{
  "num_attention_heads": 5,
  "num_key_value_heads": 5,
  "vocab_size": 2048,
  "hidden_act": "squared_relu",
  "norm": "rmsnorm",
  "norm_eps": 1e-06,
  "rope_theta": 1020.0,
  "optimizer": "muon_variant",
  "learning_rate": 0.0128,
  "lr_mult_down": 2.0,
  "beta1": 0.9,
  "final_lr_fraction": 0.0,
  "dataset": "wikipedia_en"
}
Each number is 128 + 32 x the weight over its row's rms, rounded and kept within 0 to 255. Layers, rows and columns count from 0. The size above them is the row's rms in percent of the matrix's.

# layer 6 attention key, 160x160, rms 0.184, rows 87-95, columns 80-119
size [ 92 102  97 114 114  99  88  99  98]
[[139 123 141  94 119 132 116 136 146  83 147 103 142  97 139  89 115 145 105 150  99 114  91 142  74 127 183 154 125 135  67 148 169 133 143 149 142 110 152 106]
 [122 141 140 177 115 100 120 114 223 102 147 125 133 151 130 178 104 130 105 156 125 106 120 116 172 101 149 128 119 134 203 126  58 138 155 153 109 132 158  97]
 [115 113 109 190 150 138 128 162  20 135  83  88 115 143 127 104 131 105 165  67 182  40 138  82 151  99  83  60  81  71  88 186  96  82 122 135 144 101 139 152]
 [ 95 109 155 108  84 165 117 110 163 123 133 221 116 172 105  97 124  91  91 114 109 146 107 157  70 158  94 164 185  96 126  83  86 140 128 114 152 156 165 141]
 [137 167 150 147 107  90 162  82 173  73 106 144 130 114 178 165 124 177 125 144 147 139 106 141 140  86 133  93 123 129 113 105 141 160 112 115 125  62 116 182]
 [192 123 121 207 161 123 161 130 115  95 106  83 133 100 169 149  84 149  96 136 145 145  95 106  71 111 143 182 125 132 122 117 111 117 165  99 125 172 152 138]
 [186 170  93 175 171 151 122 176 160  94 128 200 140 130  69 167  54 133 121 205 114  66 126 141  95 143 128  95 137 156 159 148 121 146 159 147 123 147 144 120]
 [171  38  66  59 143 108 132  80 184 106 105 138 165 106 117  75 134 160 121 100 155 130 118 129 141 135  92 120 126 189 102 156 177 178 168 167 124 128 159 131]
 [121 142 100 138 112 148 166  81 117 105 175 189 113 189  66 143 143 128  93  82 111 171 128 128 108  80 150 163 103 104 212 141 106  85  88 145 137 168 169 137]]
# layer 6 attention query, 160x160, rms 0.183, rows 88-95, columns 80-119
size [ 96 102 106 112  96 104 104 110]
[[120  94 158 136 146 162 143 113  71 135 179 154 105 101 120 145 129  69 117  98 116 149 120 122 112 118 141 187  72 128 113 128 191 140 150  76 125 126 145 124]
 [118 143  57 133 135  71  97 130 105 130  72 117 166  57 115  91  90 116 151 136 132 146 124 133 165 161 100 142 101 140 145  99 115 140  82 102 134 100 148 116]
 [134 127 159 126 168 163  89 185 106 149 111 131  96 163 134 138 102 144 147  92 137 129 130  82  97 135 162  64  98  95 150 170 102 103  88 169 147 108 117  94]
 [150  86 135  83 124 175 108 119  86 117 103  98 115 125 181 118 145 127 202 114 153 194 156 124 141 101 137 140 131 133 125 138 167  66 127 131 145 121  93 135]
 [143 169  89 134 138 155 161  77 141 141 147 179 134 128 189  94  62 150 171 111 102  97 170 145 149 151 169 113 102 112 123 124 122 140 150 185 140 124  92 150]
 [112 161 121 126 108  94 146  86 124  95 128 148 149 115  97 103  98 215  98 166  72 107 143 130 121 119 142 164  90 190  94  87 117 100 137 150 135 137 128 109]
 [173 120 112 102 128 108 144 165 107 183  78 148 135 145 155 107 179  92 189 159 127  84  95 162 193 122 220  99  53  82 113 122 121 146 108 138 112  61 117 119]
 [137  64 134 122  93  71 119 143 127 133 103 140 132 171 125 102 121 149 149 193 147 127  97 152 124 149  80 100  74  96 138 115 198 163 138 162 148 143 137 115]]
# layer 6 attention value, 160x160, rms 0.19, rows 64-93, columns 80-119
size [101 102 109 110  95 101 102 103  93 108 107 100  99 101  98 102  96 104  99  93  98 102  98  99 101 100  97  98 109 105]
[[149 154 106 151 123 148  93 164 151  68 161  73 161  88 158 180 145 120  73 109 113 119  95 109 172  98  93 143  77 100 181  82 133 123 182 137 169 151  95 165]
 [ 55 129 148 160  93 179 138 117 129 112 160 114  53  82  93 146  91 131 138 152 216 163 129 142 158 175 139 152 109 123  89 152 103 125  73 216 192 151 104 147]
 [123 132 137 115 157  65 134 106 107 192 123 181 156 224 104 167 133 107 193 146 117 141 169 133  87 167 135 124 122 134 145 107 109 107 111 152 127  97 129 171]
 [172 108 134 119 134 163 141 141 105 136 109 184 132  67  20 101 152 101 137 151 123 119 129 124 116 110 129 104 142 153  93 123 116 128 171 167 189 152 108 115]
 [113 207 158 134 118 152 110  85 127  98 168 130 123  79 104  87 158 119 110 121 140 129 130 100 141 168 126 108  94  54 107 169 154 109 107  69 104 155  82 151]
 [138  84 121 105 136  69 147 118 188 155 198 201 104  86 128 139 113 140  71 208  77 136 133  84 127 138 136 123 147 174 124 135 110 161 152 182  87 204 102 155]
 [139 174 116 195  94 165  93 152 140 180 157 125 126 191 133 150  97 139 148 135 112 166 144 151 153 113 115 175 145 138 157 136 130 170 196 124 129 119  59 135]
 [150 138 129 151  93 117 132 133 155  99 139 127 107  83 154 108 149 124 167 135 140 124 163 115 167 107 126  81 149 200 125 151 140 132  54 131  97 103  99 131]
 [110 137 130  94 145 226 138 108 115 102  92 134 112 115 175 155  79 148 126  93  83  87 116  95 142 121 118 167 117 108 169 117 154 126 178 147 107 149  97 126]
 [141 103 152 175 140  70 160 161 124 131 125 168  60 116 108  92 137 136 145 130 127  66 181 116 208 103 154 139  92 113 163  88 147  76 211 110  89 146  94 138]
 [155 141 151 116 139 118 107 143 101  71 155 159 109  89 155 154 174 127  99 147 143 119 177 111  91 153 115 155 115 143  73 171  78 135 136 139 185 111 102 107]
 [150 186 127 111 191 123 110 114 140  46 154 143 130 112 140 125 139  98 132 170 124 109 143 126 125 103 111 141 127  97  99 146 177 180 149 107 160  97 118 107]
 [168 119 134 108 100 119 141 128 157 179 104 149  84  73 138 124 142 122 107 118 147 121 136  96 114  88  78 196 128 161 103 120 150 130 146 130 136  89 121 117]
 [ 63 177 107 153 150 125 134 134  98 111 136  79  91 135 194 129 145 119  76 169 147 134  98 117 100 120 136 154 108 141 110 172  99  82  63  77 192 116 130 146]
 [169 118  88 125 166 133 168 115  67 103 155 127  42 112 147  79 133  96 120  98 155 134 144 132 142 173  92 111 119 137  48  88 137 169 120 193  93 141  78 109]
 [134 131 154 135 163  81 141 130 168 134 124   0 142 118 106 173 118  94 111 152 162 174 137 114 139 152 102  84 133 104 120 111 137 106 156 125 108 117 155 160]
 [122 124 153 141 103 123 142 182 121 158 194  82 116 106 152 185 122 130 113 134 165  92  70 132 157  97 110 143 158 157 144 123 153 152  34 106 117 169 191 120]
 [174 152 136 115  89 148 145 120 116 126 117 118 143 192  89 187 153 163 112 110 190 122 136 102 101 149 107 138 142 143 106 129  76 117 119 116 120 166 137 117]
 [ 94 168 119 130  73 178  77 129 139 139 166 121 146 142 175 121 121 119 141 103 127 141 116 160  68 109 148 139  95  70 108 135 131 149 127 173 177 161 108 139]
 [136 115  99  92 165 102 118 115 118 134 142  75 111 106 128 186 110 110 119 136 102 110 132 160  97 116 168  93  56 103 138 141 127  91  99 162 139 133  94 158]
 [130 113  98 126 171 131 112 106 168 125 174 184 143 135 114 124 142 119 138 145  54 123 152 167 180 132 143 180 141 154  83 151 120 120 127 123 111  98 107  97]
 [149  68  92 142 179 115 148 179  91 177  78 111  91 112  67 163 100 130 103  91 150 148  97 110 150 127 167 107  82 136 144 105 123 141 107 120 167 137 160 164]
 [ 99 150 101 142 121 154 187  94 132 123 177  72 139 116 107 123 140  99  82 132 130 128  79 113  90  94 210  95  80 141 190  89 152 145 187 127 122 128 138 150]
 [125 141 154  92 163  71 137 143 137 108 127 146 109 162  19 106 167 147 139 128 133 137  96 130 119  86 116 166  45 196 131 138 133 114 122 141 127 117  74 139]
 [114 114  63 163 157 116 113 132 114 143 119 118 125 140 115  94  99 123  96 112 113 181  83 161 144 156 126 149  95 138 111 177 130 150 188 136 173 127 130 172]
 [132  95 133  99 155 134 108 146 133 131  63 127 189 138 128 131 138 111 155  65 123 179 170 120  92 169 103 154 170 118 138 132 136 140  89 108  93 102  90 105]
 [ 68 169 159 182 114 150 134 122  92 138 151 147  92 126 107  85  94 171  57 103 150 102 148 195 139 169 128 113 118 138 139 148 137 135  87 147 109 142 134 132]
 [186 151 132 104  81  96  78 151 102  80 166 179  78 125 114 135 153 150 158 163 133 153 187 135  96 122 141 110 121 158  97  94 155 131 117 108 168 149 107 176]
 [138 130 107 149 145 129 110 172 122 176 208 132  85 164 118 144 166 134 122 114 144 113  77 121 100 129 143 155 139 117 179 170 152 124 106 145 128 170  63 178]
 [131  86  66 123 112  92 149  70 120 149  73 155 203 135 133 182 117 145 117  98 154 165 133 123 169 122 153 171 106 105 143 102 134 114 149 112 139 186  83 169]]
# layer 6 attention output (transposed), 160x160, rms 0.172, rows 64-92, columns 80-119
size [108 109 106 111 101 101 100 100  99 108 106 109  91 115  86 101 101 105 102  98 109 102  97  85  98 108 107  88 119]
[[114  80 125 110 195  97 136 127  98 160 121 124  64 152 165 121 153 217 132 102 129 162 138 101  94 115  83 139 132 172 121 146 157 130  86  81  97 133 157  87]
 [145 122 112 105 174 158 107 111  96 133 136 161 149 106 189  85 124 121 110 117  64  62 138 110 135 114 160 131  90 126 134  69 108 106 219 112 136 182 148  94]
 [154 127 175  79 147 104 100 132 151  97 155  85 148  80 100  56  98  50 104  97 149 116 101 181 120 138 179  92 152 162 169 137 138 140 157 122 151  95  86 114]
 [161 168 131  89 123  86 106  81 157  95 101  96 116 107 171 151 123 133 167 114 123 122 100  97 169 157 105 114  71 136 115 123 100 132 112  86  73  84 106 111]
 [142  77  93 108 139 119 131 143 135 107 115 140 148 188 152 108 162 157 134 142 127 123 142 133 185 144 139 163 184 130 156 155 113  96 163  95 119 136 149 163]
 [ 83 102 167  99 131 183 134 122 126 102  87 109 163 182 174 117 112  55 137  98 191 108 126 136 151 109 148 139 181  99 147 130 178 104 123  20 118 139 134 142]
 [120 128 137 139 101  78 190 157 147  97 122 159 138 125 125 104  98 106 166 136 192 102  86  79 101 127 152 126  81 106 121 162  71 122 135 165  85 181 207 159]
 [153 114  60 159 164 124 151 136  62 115 134  85 167 133 119 127 170 117 170 132 121 125 155 149 105  89 109  98  79  72 102 133 122 151 139  95 128 151 155 116]
 [122 141  95 142 138 108 106 178 123 107 131  94 114 124 133 138  70 100 106 179 178 142  81 104 127 133 141 159 125 110 138 124 130 100 116 128 130 180 120 148]
 [124 181 107  82 189 160 123  87  71 129  93  79 136  53 132 124 133 134 135  96 154 140 110  96 107 126 182 180 157 148  39 175  78 177  95 117 100 173 135 139]
 [142 130 115  89 120 137 161  40 153  97 148 143 146 162 108 107 105 203 133 149  99 155 156 119 130 130 157 113 130 134 106  87 122  69 118  99  96 140 174 169]
 [170 130 139  99  69 111 106  92 145 158 147 108 111  95 150 115  65 254 121  65 146  96  92 109 142 149  90 143 105 172  88 152 131  96 112 142  89 154 126 140]
 [ 90 140 137  94  84 153 163 122 149 129 100  66 165  95 104 132 176 142 184  97  92 122 143 126 146  77 225  81  99 101 128  58 149 130 127 190 155  91 101 151]
 [129 178 162 153 159  79 153 130 162 116 142 130 150 142  68 124 110 216 113 135 103 104 118 106 172 191  98 180 140 132 103 106 147 134 134 156 119 129 121 111]
 [ 95 125 187 116 123 135 113  51 110 113 105 125 134 121 154 191  86 214 114 113 101  95 118 139 109  91 115 128 111 170 131 148 154  57  97  62 133 159 174 126]
 [122  78  53  89 104 112 102 144 148 120  62 216 140 124 154 170  99 130  83 104  79 171 157 144 168 139 130 109 174 158  96 115 135 116 168 144 175 144 152  79]
 [114 136 144 101 157  95 127 186 170 125 100 185 216 158 154  66 145 127  93 127 103 147 140 112  96 137 101 137  63 141 132 139 237 121  92 179 136 157 123 113]
 [101 103 132 116 181 172  48 162 123  87 128 145 111 134 111 128 164  57 118 135  47 125 163 167 207 106 109  82 116  71 118  89 140 116 115 116 115 115 105 140]
 [146  96 134  85 124 101 130 170 149 107 127 138 138 177 101 152 174 207 164 129  90  48 165 106 215 105 114  87 159 172 172 121 117  98 130 148  69 124 133  91]
 [ 76 126 148 172 132 183 136 176 123 130 177 143 111 178 195 102 120  78  88  93  99 119 138 144 149 142  99 178 152 167 120 139  91 164 134 128  99 131 127  83]
 [191 146 197  96 173 173 113 149 145 159  82  69 148 121 112  66 128 119 113 165 184 139 100 146 112  96 125 120  57  76 100 123 129 135 189 153  78 153  86 102]
 [117 159 128 114 124 138 159 129 134  91 110 109 151 127 181 122 129 116 135 112 103 137  91  80  57 127  79 179 198 143 103  63 107 113 164 142 164  77 166 101]
 [122 137 159 171 106 109 106 132 144 182  69 171  84 142 140 114 129 140 157  93 119 148 201  98 128 158  66 164 123 123 122 150 108  90 176 161 157 175 138 112]
 [151 107 144 130  96 174 120 151  96  91 101 146 111  84 183 164 128 105 153 181 153 148  67 102 185 136 131 128  91  75 100 148 132 121 130 132 131 171 147  80]
 [137 119 175  81  99 127 119 179 171 166 138 134 151 149 147 105 123  50 174 169 138 135 131 150  85  95 153 144 171  61 136 112 116 160  96 112  98  89 117 155]
 [127 193 161  60 103 126  86 118  74  84 155  99 140 133 128 120 131 108 107 144 114  75 145 169 114 103 154 136 149 119 206  88 132 137 166 133 146 115 181 111]
 [153 117 124 126  57 105 159 176 120  87 157 131 191 113 153 132 116 156 142 159  74 121 123  94  70  94 159 169 122 149 146  62 100  99 108 103 165 128  81 121]
 [169 114 127 138 101 150 131 138 152 100  82 120 128  94 141 165 107 114 100 133 169 125 130 147 167 121 141 129 182  80 110 108 106 156 141 167 161 134 110  83]
 [120 152 200 153 152  91 155 129 110  94  46 117 213 112 112 146 112  31 116 116 106 183 124 129 152 142 120 137 158 151  62 113  80 151 109 144  76 118 151 130]]